config = dict(
    n_kv_head=3,
    d_mlp=768,
    norm='layernorm',
    norm_place='pre',
    bias='none',
    init_std_up=0.0269,
    lr=0.00594,
    beta1=0.95,
    lr_head=0.00809,
    grad_clip=0.5,
    final_lr_fraction=0.05,
    batch_tokens=65536,
    seq_len=512,
    steps=3058,
    dataset='wikipedia_en',
)
Each number is 128 + 24 x the weight over its row's rms, rounded and kept within 0 to 255. Layers, rows and columns count from 0. Numbers have three digits each. The size before them is the row's rms in percent of the matrix's.

# layer 10 MLP down, 192x768, rms 0.129, rows 0-99, columns 320-383
101:169137147176131127133149146143117118114130135125168118155179117127138176132109124151099112164170163150147153140146138117146120135110175161143149180158169151161113096130104104164142107139135141
098:169137121145110141114146127114109158117178117147121166113131145191113110136134127125137117129139094092128103079177127119109157105133105113100166141086167136126126105128034122170121119136115118
096:143115101125117088096150100167148129128184140076145127106152133122096128120152139142167110109100156104122124129118130136136123114097118106088127120090098119092127111156109087118128091124136110
100:086160139107128185124135153135143135166103125104131150083129102147137125081126122119117132118145094094124124139123144139145108121152119146104112115157112152132131117150209148107132117162143153
105:145148120105090128188106146145136109111169167118170130123177157118143129111097151164146107124134108150104157122141162132101154162118125106163133107113116134132154119107117146122157143109142139
099:187130111116180152146117102098177162120127109088132121158113138120159107139136109139145127166128139132096135082110108120143105144154129094175156177125071101121141130136135136158147132109164137
098:093122129138161109118129113132144109135167095142153120130131122084136121125161141140108131164109120103160117108125101133098140144121127188159097130141134130166136147103129126132156131132120105
098:117138171143177101097068121132151140103168121118115171105123134225127136126130134128147131128148121131082131134151138089129109114096138098137146118143127134153129121105148134138095152137130160
093:111109127114113107101136122134110116123100120117140154123131131153108123110141149098139169102126116144104124130144132144093132130129102106101101104155139110125123100141164163095168131135075082
102:122140086121089171135141137170147127140127113127131160089072132077132123101185133091130107139098129105109117149116121148117134073122153155183148109126156109147117130131104108122106185100165130
102:153150112101131110108121103118169132135139116124097123168112096155128105105131153101098104101103135161105129122118137091119145077132118113118127108138124107113121153137079133119089149148100117
131:085117115123153114100124131122153115111134103147131114098101115162105113132098157122078114126128076077109097154139165129136106099114128142118140141125115136109130147151141117123101107121099111
103:141119180150128093129163161105097125112134141146108168124148131116123148118140121142141058097133153158169125105136101132125100114121099128126119102142070150107161171066062131162118085093111148
096:116122159134115158093099112128111144125127113115097077107137070094127157152113096131105139187108099088145115130141155131120124132149091092140145153141176085105138138151125102140138126114142121
095:138114107135112128180147152076111116116124136124176167108113091148127138109107123112121136080151163152085124089117153143127175124115108150112140135126142114093135153162139135146133115121120160
096:183118118141153135110109171131133123139140140082131084126149149126160177124177125179130157126137137105140154117148150097123157093112114117103102142164125133167142114143132138164153119149148108
100:141089125127134123166144117170144112157109136134126130108144100112126125114157103150089114135115125120151124138125120130122138144101146130138114140131110101105151148083132142151118107179088092
094:191144078187169151158122165124157141134129161156108120133152089142143150178118124118070122182161151112096138163144104164151169122124179154177174131132144120143171146145136147151145143175152164
105:146129130071177148139124140091125155110140125102092149093102125113132107135179115126155109062104118148159099102134161113126103109111096088181085101126152098093122139138180149139092127088140125
108:119139124112163137125167131099151128112110119130150136124129136120130139149138136111142147173143138100065112089117108135156166127139148105096176148092154112124142125167130149147121175095148128
099:134153149122138179155170136121116129170119117135153141111139112112138171124139144107173137144103120144134127120126094118124118156128136106170101137104170154158122132104151084113140142119116148
097:126112149122118153108101118104127125115100092104114094102142161117100134087120101139148140074144169107109120103136163134106129084134179107133144123132110105116113131151152134093097150160135087
094:195084111131123132152133148142113117136147155078099099120135114148130114111171137116130110159134111071119117134100145109111107141148167115099113165114130103111158114110159145113121108089130146
095:121112119141131132144103105117098079131141136116139108156156149115132118118069124115147132118166090150124086107136072107121100124145117166138148098107147118140120158134116077143108131117109130
109:136168106126143145143154110157114134077159135093131123152144151124154121152150152108117178168132066163126111112104149152132123128133121122114106104120118120093111129140115151131162169127137094
097:082123148113131170123148153114119099115106111121127142145136162101198136142152095159137098130137111138111124095113095066131125148103173141106120088135146137118144132135144110107092160124130099
089:123127126100105141111168080135143124083148113125158123137112111153094101117153190118127138088117119097125116159114156111128144132159137101094107098165103134067125141159119124099110110089090107
102:186112151099154186084111120167145133139111139141170079142119143054124090143063098128125110143126087131130107132132087129159158113102145098135144155112063100120117101140111143147090138141133136
104:116149138124135070134143094129133150141133142101069139160124208207121110117124124117125143134104174111110115115132097124108117122097111097112129122118072079160140071107141133151163105138112108
093:131167136115075138106122157115113119137123150124180103126128103101127127142112124123161172169145092145134145144137111118147125129181118084135119196083170134123164182107146151140142134135140128
094:147126086138123120129226143121128140113136131143106093145155132094139125135143143150119104103121135141115104121100134108184120145149142133186127103133131115132130146099137157136118152117107141
098:161128166123127151221130149155117144137144124156196171155153145126105134108115146140118128127135147127113109103130145105093118140113064142139103120159154169147141164096089164141131157127086147
098:145146130116119123091075100115086110131139068140134107132137147167152099118094063141163089135090092133120100129123104123125131103162156120108143127118081123098137094132123116131121158126171107
092:124169121125129125126126129146125128138133149124137113155124153125125131105067115119087114179161140123144156117137095145128139155136176166149107157129097118151093191160110117154103135128113134
096:171133084111088082111131116151133131120134115184111121126158143120145132125131145099124113145096143086109095113125134137139174164105152111156096132143118113125146128070144138185118138116147115
099:152093127160131129123166119109125094108117125125069150129137097090140114119135159138131138158124119115116151139133117099116105129104058118158124117136123127149143141125087121157117114131130113
098:109121147143128117116143136146129189136053116106118123145152128148124131187109133105105120130131115106128135128156140105117142154151135086116138137151133121187114125154141172123142083082128162
115:111127112131117130148123105119133102076102108144146121125125103155112116148131118083139137186114132112111086106101147153121113129155153159167138136085107092112118099127119091147114144121164112
118:209152127121147121114143171118149087101154120101139111117101115116126109128141130162127112115136140148142130150126140189146144138134109109144102159116121106134134121109128133150149166136150126
101:170114154132129113117143107143112112163149119125095098131163110123077146111161147115094082134164153168108126141148131100070063108161103173170148105159141108123152130151159134135103143125113121
099:102146123125059151131105117140101143131137155152105103097144106109109130166130118143123108114133122069137124113153129106120133057116135108116117125118129114180129110143131191105133107131136126
097:129142102129165159163124121084105125091155139132137135127111103156077120101106130114110129133143134118138090133094105122131184108139135141149117140102138091082118177161187154114114156131148131
097:138116139131105122129137118144147119115130114174158163147111100058103088175115143115118167105102100102132117116107121102190128120111132090154130092146076091174154117112091082061158148118140122
104:136106145128138098093112159174111133132124178129119095080126132158114131111114177143125104140166129120154108112131135138119104150125144148094174152139153136117150104066142160154143132141144149
098:134160172129140153119138125122146135152102166101130099090150117167119124114150115107185136097135111109138137126100117125098019082103119094138135144143113117171123132079100130119125164149131112
095:139073130134155108121091141147126111100150136166161169113126152134140102117113161121118117152132140135145103141104101170102148134158135108181102106108120113122113128116153203134143154131157178
094:114088150170138164123134132156147122126095136115110131123150100066106151122105140098107150118098086118135126119156084159114106133114165130107137161166084168175117148140143146171103069152094142
090:102100087105128114140126150166124140126139161142150096083124139153116155099147121172117102125140153168161135127163132146119142123104115120083164109095135133155148104126114092134111123158117103
095:148087099123133109145155143123074124118137140130137141111127115076120134129096091165103116127138136090132124110120155113132116107131095128120084115153134157121123167087137131116101135109133107
100:119135109078109126131141142151160197150130117115176129120130158189144132128113110157124125132139129168150128166151118139123119100103116142144132117126142114139127124141152156128124092171097135
096:156129102104141085100128132170129122123169114152121142092112147153122123147164141104118157138102121125128147107147125116178183111126127137146125122123058111150161170158121114167130126146143129
096:106150185126121118119112118038100080158127114126138086111115126095137109112156144113120173104148156162125133115109153096150125136121173138168121145135137138157104123123146123111103155123127113
096:142103125125126144132126125148148133100121141124100120100108143100117084137165092117153144094107086135167128100099131087136151106159122155126124123131099116102136113092100097144138147186128091
090:144079130151092114149158147141125141186113131141142102128124112093143124089171171140109133163120114207100112193105175153120127125151128148118124104126115113149124128161117093140161147145089132
097:146117097108135103144120134097161135138114148143075119109170134152111144111145157167104144097126142177142146126123153131124101118132109092148135112163096130118105111144166137123127111136142165
097:151143123152109105127076108113112125145144116144125110133193111139161127111150165175147120116086096145144134118141098143100157101135163143148137088142135119135133146157062134104128156131144119
097:127118140106106090130130116141151106091118086145162104103132112110133105144143166142155136093110127133130129076134115113141149121120082143139148148132154142108113125094145179122104133125127163
102:164154129136153088085136102131131104109113141126120151135088094138152111125121124141164131108126127109141138122111095117122138123072115117134098088117165096132139099120106092132109147117111122
102:116160116139153134115109152118154102135154158136155164126145118119129146148183154121097123163113110117111124130137067121132167171141151112182126134131113139165118146134139195128101163105147117
098:127147124083084134172128149155137125133113120124150116147140129123102109100138101129134140098152104126125163171127101119106144164128120145132174153165095124122112103164161134168089114122102125
102:173135134097120130145116140156145149134112123190173089115137146113141125134113133123124150111136104161124122152134128103123133160154134136144152092168118115133113151149143121142123167131117150
101:145161144119128114164138143135157154077174125158182141103108085136124156195083168128125094138112127102137156188120138137123136128127123085113111103098191142107186109145140092152126111137129107
101:156120097104128097164097139126140139116089116167111093104133101151118133133140175109072111133130142149130108130079110103134155109147150117141131111149102125139129166146118125127126156122116155
094:152126130149112122155100125121138169114149127107120146141127137156116095150130145121107113103150200140168115141089143059130129139134169094151104099139131118147167111135110152131134134108125146
099:156144123154116100111110151152090132155145132120128112112132141107147124139127136122134132188149100101147153106158136111131143110133125142151111138161100152125072103186146138152185127088132132
102:088131150137172158140176167152154124141107149092131152177136109138118121143108124107144132119121150125156117154119121138142109118113113125096155104143135143144153136115137136150139170103167127
099:105098108105070150149167119110139122136103137145130122160144119161140114148087118138132107127126165129207123138101094117111157179149143153140144153137093122125153157109084102146132156104124081
099:182107103148128093134183131151105111115149120153148148122128109088130122141137113148158185084106122143112139087117130164154111111156154096125154103140185151136140115134173150107138161121123151
105:119140121161092153126148118135148138134150106166135115122106113111108108096109120164092112104136147138147131158126126138120112158086146116148099110123170122130122096135148124100148154145131149
102:097138139104176162097146134131187165134146154156111140144161131160161141161119165130121116134129175159156119098137168137142100106099177121139116115105086133154151149128140091104138113160137152
100:087080123182118132098104181160102111145139126113102108134130115075096144169120128133108124144154121122099161132119153164117105123097125165107139136134148150186119151107171121104129134083097082
101:140132122129160138131172145144130116093114113127142156155117133150142106131159156162108109114109135128106165123134124188157173123158125133146117145130120107160088100153132165123142129102145122
096:109120126162102132145132136125105119153111118159098119140099084168099105139105165125136145119171167172124127150101114195139100110137165169137152139135142135135139091168106136162122157141120091
096:116140096124145176122122129111120201129137118128143098089097159131094126150088156127154135152147094176147135151136100145179147163075138161141158120152175134143156147061137146135174119159148166
091:083139139102102129144128096164109152106109108109104108136161106173157077094132098094096109106162166140114139114124160106094128128102123107117117167154135133133136107152138135140119135120122128
096:112094112163130138149154147123156151120093109095172142116108127104144112089091112129132139080131127154152113135149125083113123110130177116117122108107110151143109142133165123129189169105108091
096:143077121128128166134124139093120145151092129119092135128072138135116088139143166120150104082174117135100116094123096103190153140121123094069159140124088144117176081168145101168086124118135113
101:118126135112061151123143093112123122132128136155156182185146117182093111130126140130102107105129176121149163172133098143147123141168128163128087116166177113094207135119153134091116140145133141
100:124086088129139127098139113120119193126163131093149154120151147103147096131160115114096126173140099168108114100123101125116137105121129109111109106146133139142108181115123106106134102145068149
096:167118138134131114156088087151146119157111100120138144152127162103139138113140139128145132163093127172148139152132135132102121102062153113100165115100146122093134118167112124142146103136119111
101:115111133148111143137137174139074142144122134118147144124129130152145128125147108159131134163175166118129119099148167081130105157134112145138095105091149171124091115150103142115141137108146121
097:145147148129147136103136122128168146130150171145101142146111139114159136121140135082178159050137148169150148119112114144113088124132161147120187139120089103144143131120142128131114164097127175
098:126114136109115146147098116113132154125154141180113106098122123100119124114112133138094127099147156143172087066133135133127158131150116091156162138128100114110140108155133175129143101106095124
097:121143107103115096150104142187111122107118096137134138118126099104123139118160129093064114131108116117123099124124111118141128093137140121139176118155148128107160147101109184122118126108162134
098:154164102111168104111129123105116142137165141149134152109115143131120129122177139170127092114088162137106107119112118166083178097147149143100103108149118141117170121126110108143158091137095162
099:123132134117123144094122120145138115136136156123100148140147107167068134082081147104084091123120123141144128164150132185109117128142108095128131184123110150105162146144110165144135115087124127
103:120087114135125137133108118115129094102098137156150172147123099139146106106092159138115139149140083133131093185112132074127116122149171157150114140083158141116165094200117087148108139134168134
096:133104156143127098154152090129099143127137104148144125095065091148121122091148172124074135217121145155117098152115126096126142110148103138143103154109151144126101194095146053112143120145106128
104:167122138129090116139097135117091134137104121113145162150165112104161185172079148104102141150105182158144123125159175141126172142142185144116123106146142142151141153124112145135110109145128120
099:119079109116128140158097138173130122100132115140151100105135120101137127120084118107130131140122090129134128072126143182137154125105146123136156099159121117080094129122121140127102128157071087
100:121126125197126134136178171127108105128129142096146119119148124098161099098157148169129095183109097122169121155139119146124101117133096119153085132129161165132113157131080147149125140137157126
091:103116117136100104150153110136120171109136105101160102090118118129093111104112141151147116111119182118114128121109105109114134141094123112137142171166164139103108124083165148126132119104128105
092:137098162116150114125103147122154154115106109147120189163137137078153128097106118112092092053120111158098152110129135112123064106119114163107153074139135134148068134070167128095151115175151131
101:127103117105130130150102130073134139100091112146130133138143128160106150126102115135130143079137160141097151157116115118135169103090137136092107103149118123135102138135120120163092112131159120
094:169132097151121158122091134128136145130087128159135128115113108125131114187121128125084124096109124144124121141115116120175179121147116089154128131127120105111144135144171149146104135145076169
103:147115100112091142132112115148132178121138111155132127109122139149126110140151078103122125185131189098089148139116137106142171126100158135130129160132124110131169123151110054125138125096131129
100:163101104113074138103108112089171146105113155124121141097141153130142128115161130151140117079078071128124124070138156093126170136130115071119121113141101142115081118126162128088083132112142154
099:137148126148095161126097101126157112112143135136091128163124149120121132109128186090115163136167117107108154172109164143119157139125102136126127136144143117118136106130122121118125144174153096
102:159101143134074150179091138136164071126107162103110142115106128144177119160157131151147148131132141118157120131148102075109136144109155124131135077123110131135103136105175128137089103121191158
100:145156104133117121082147125149113059083163112112076150183073101048139098102131161104138105089107140177160137180117114158141140139129141112127134076132086121154131156095114125154169134120137128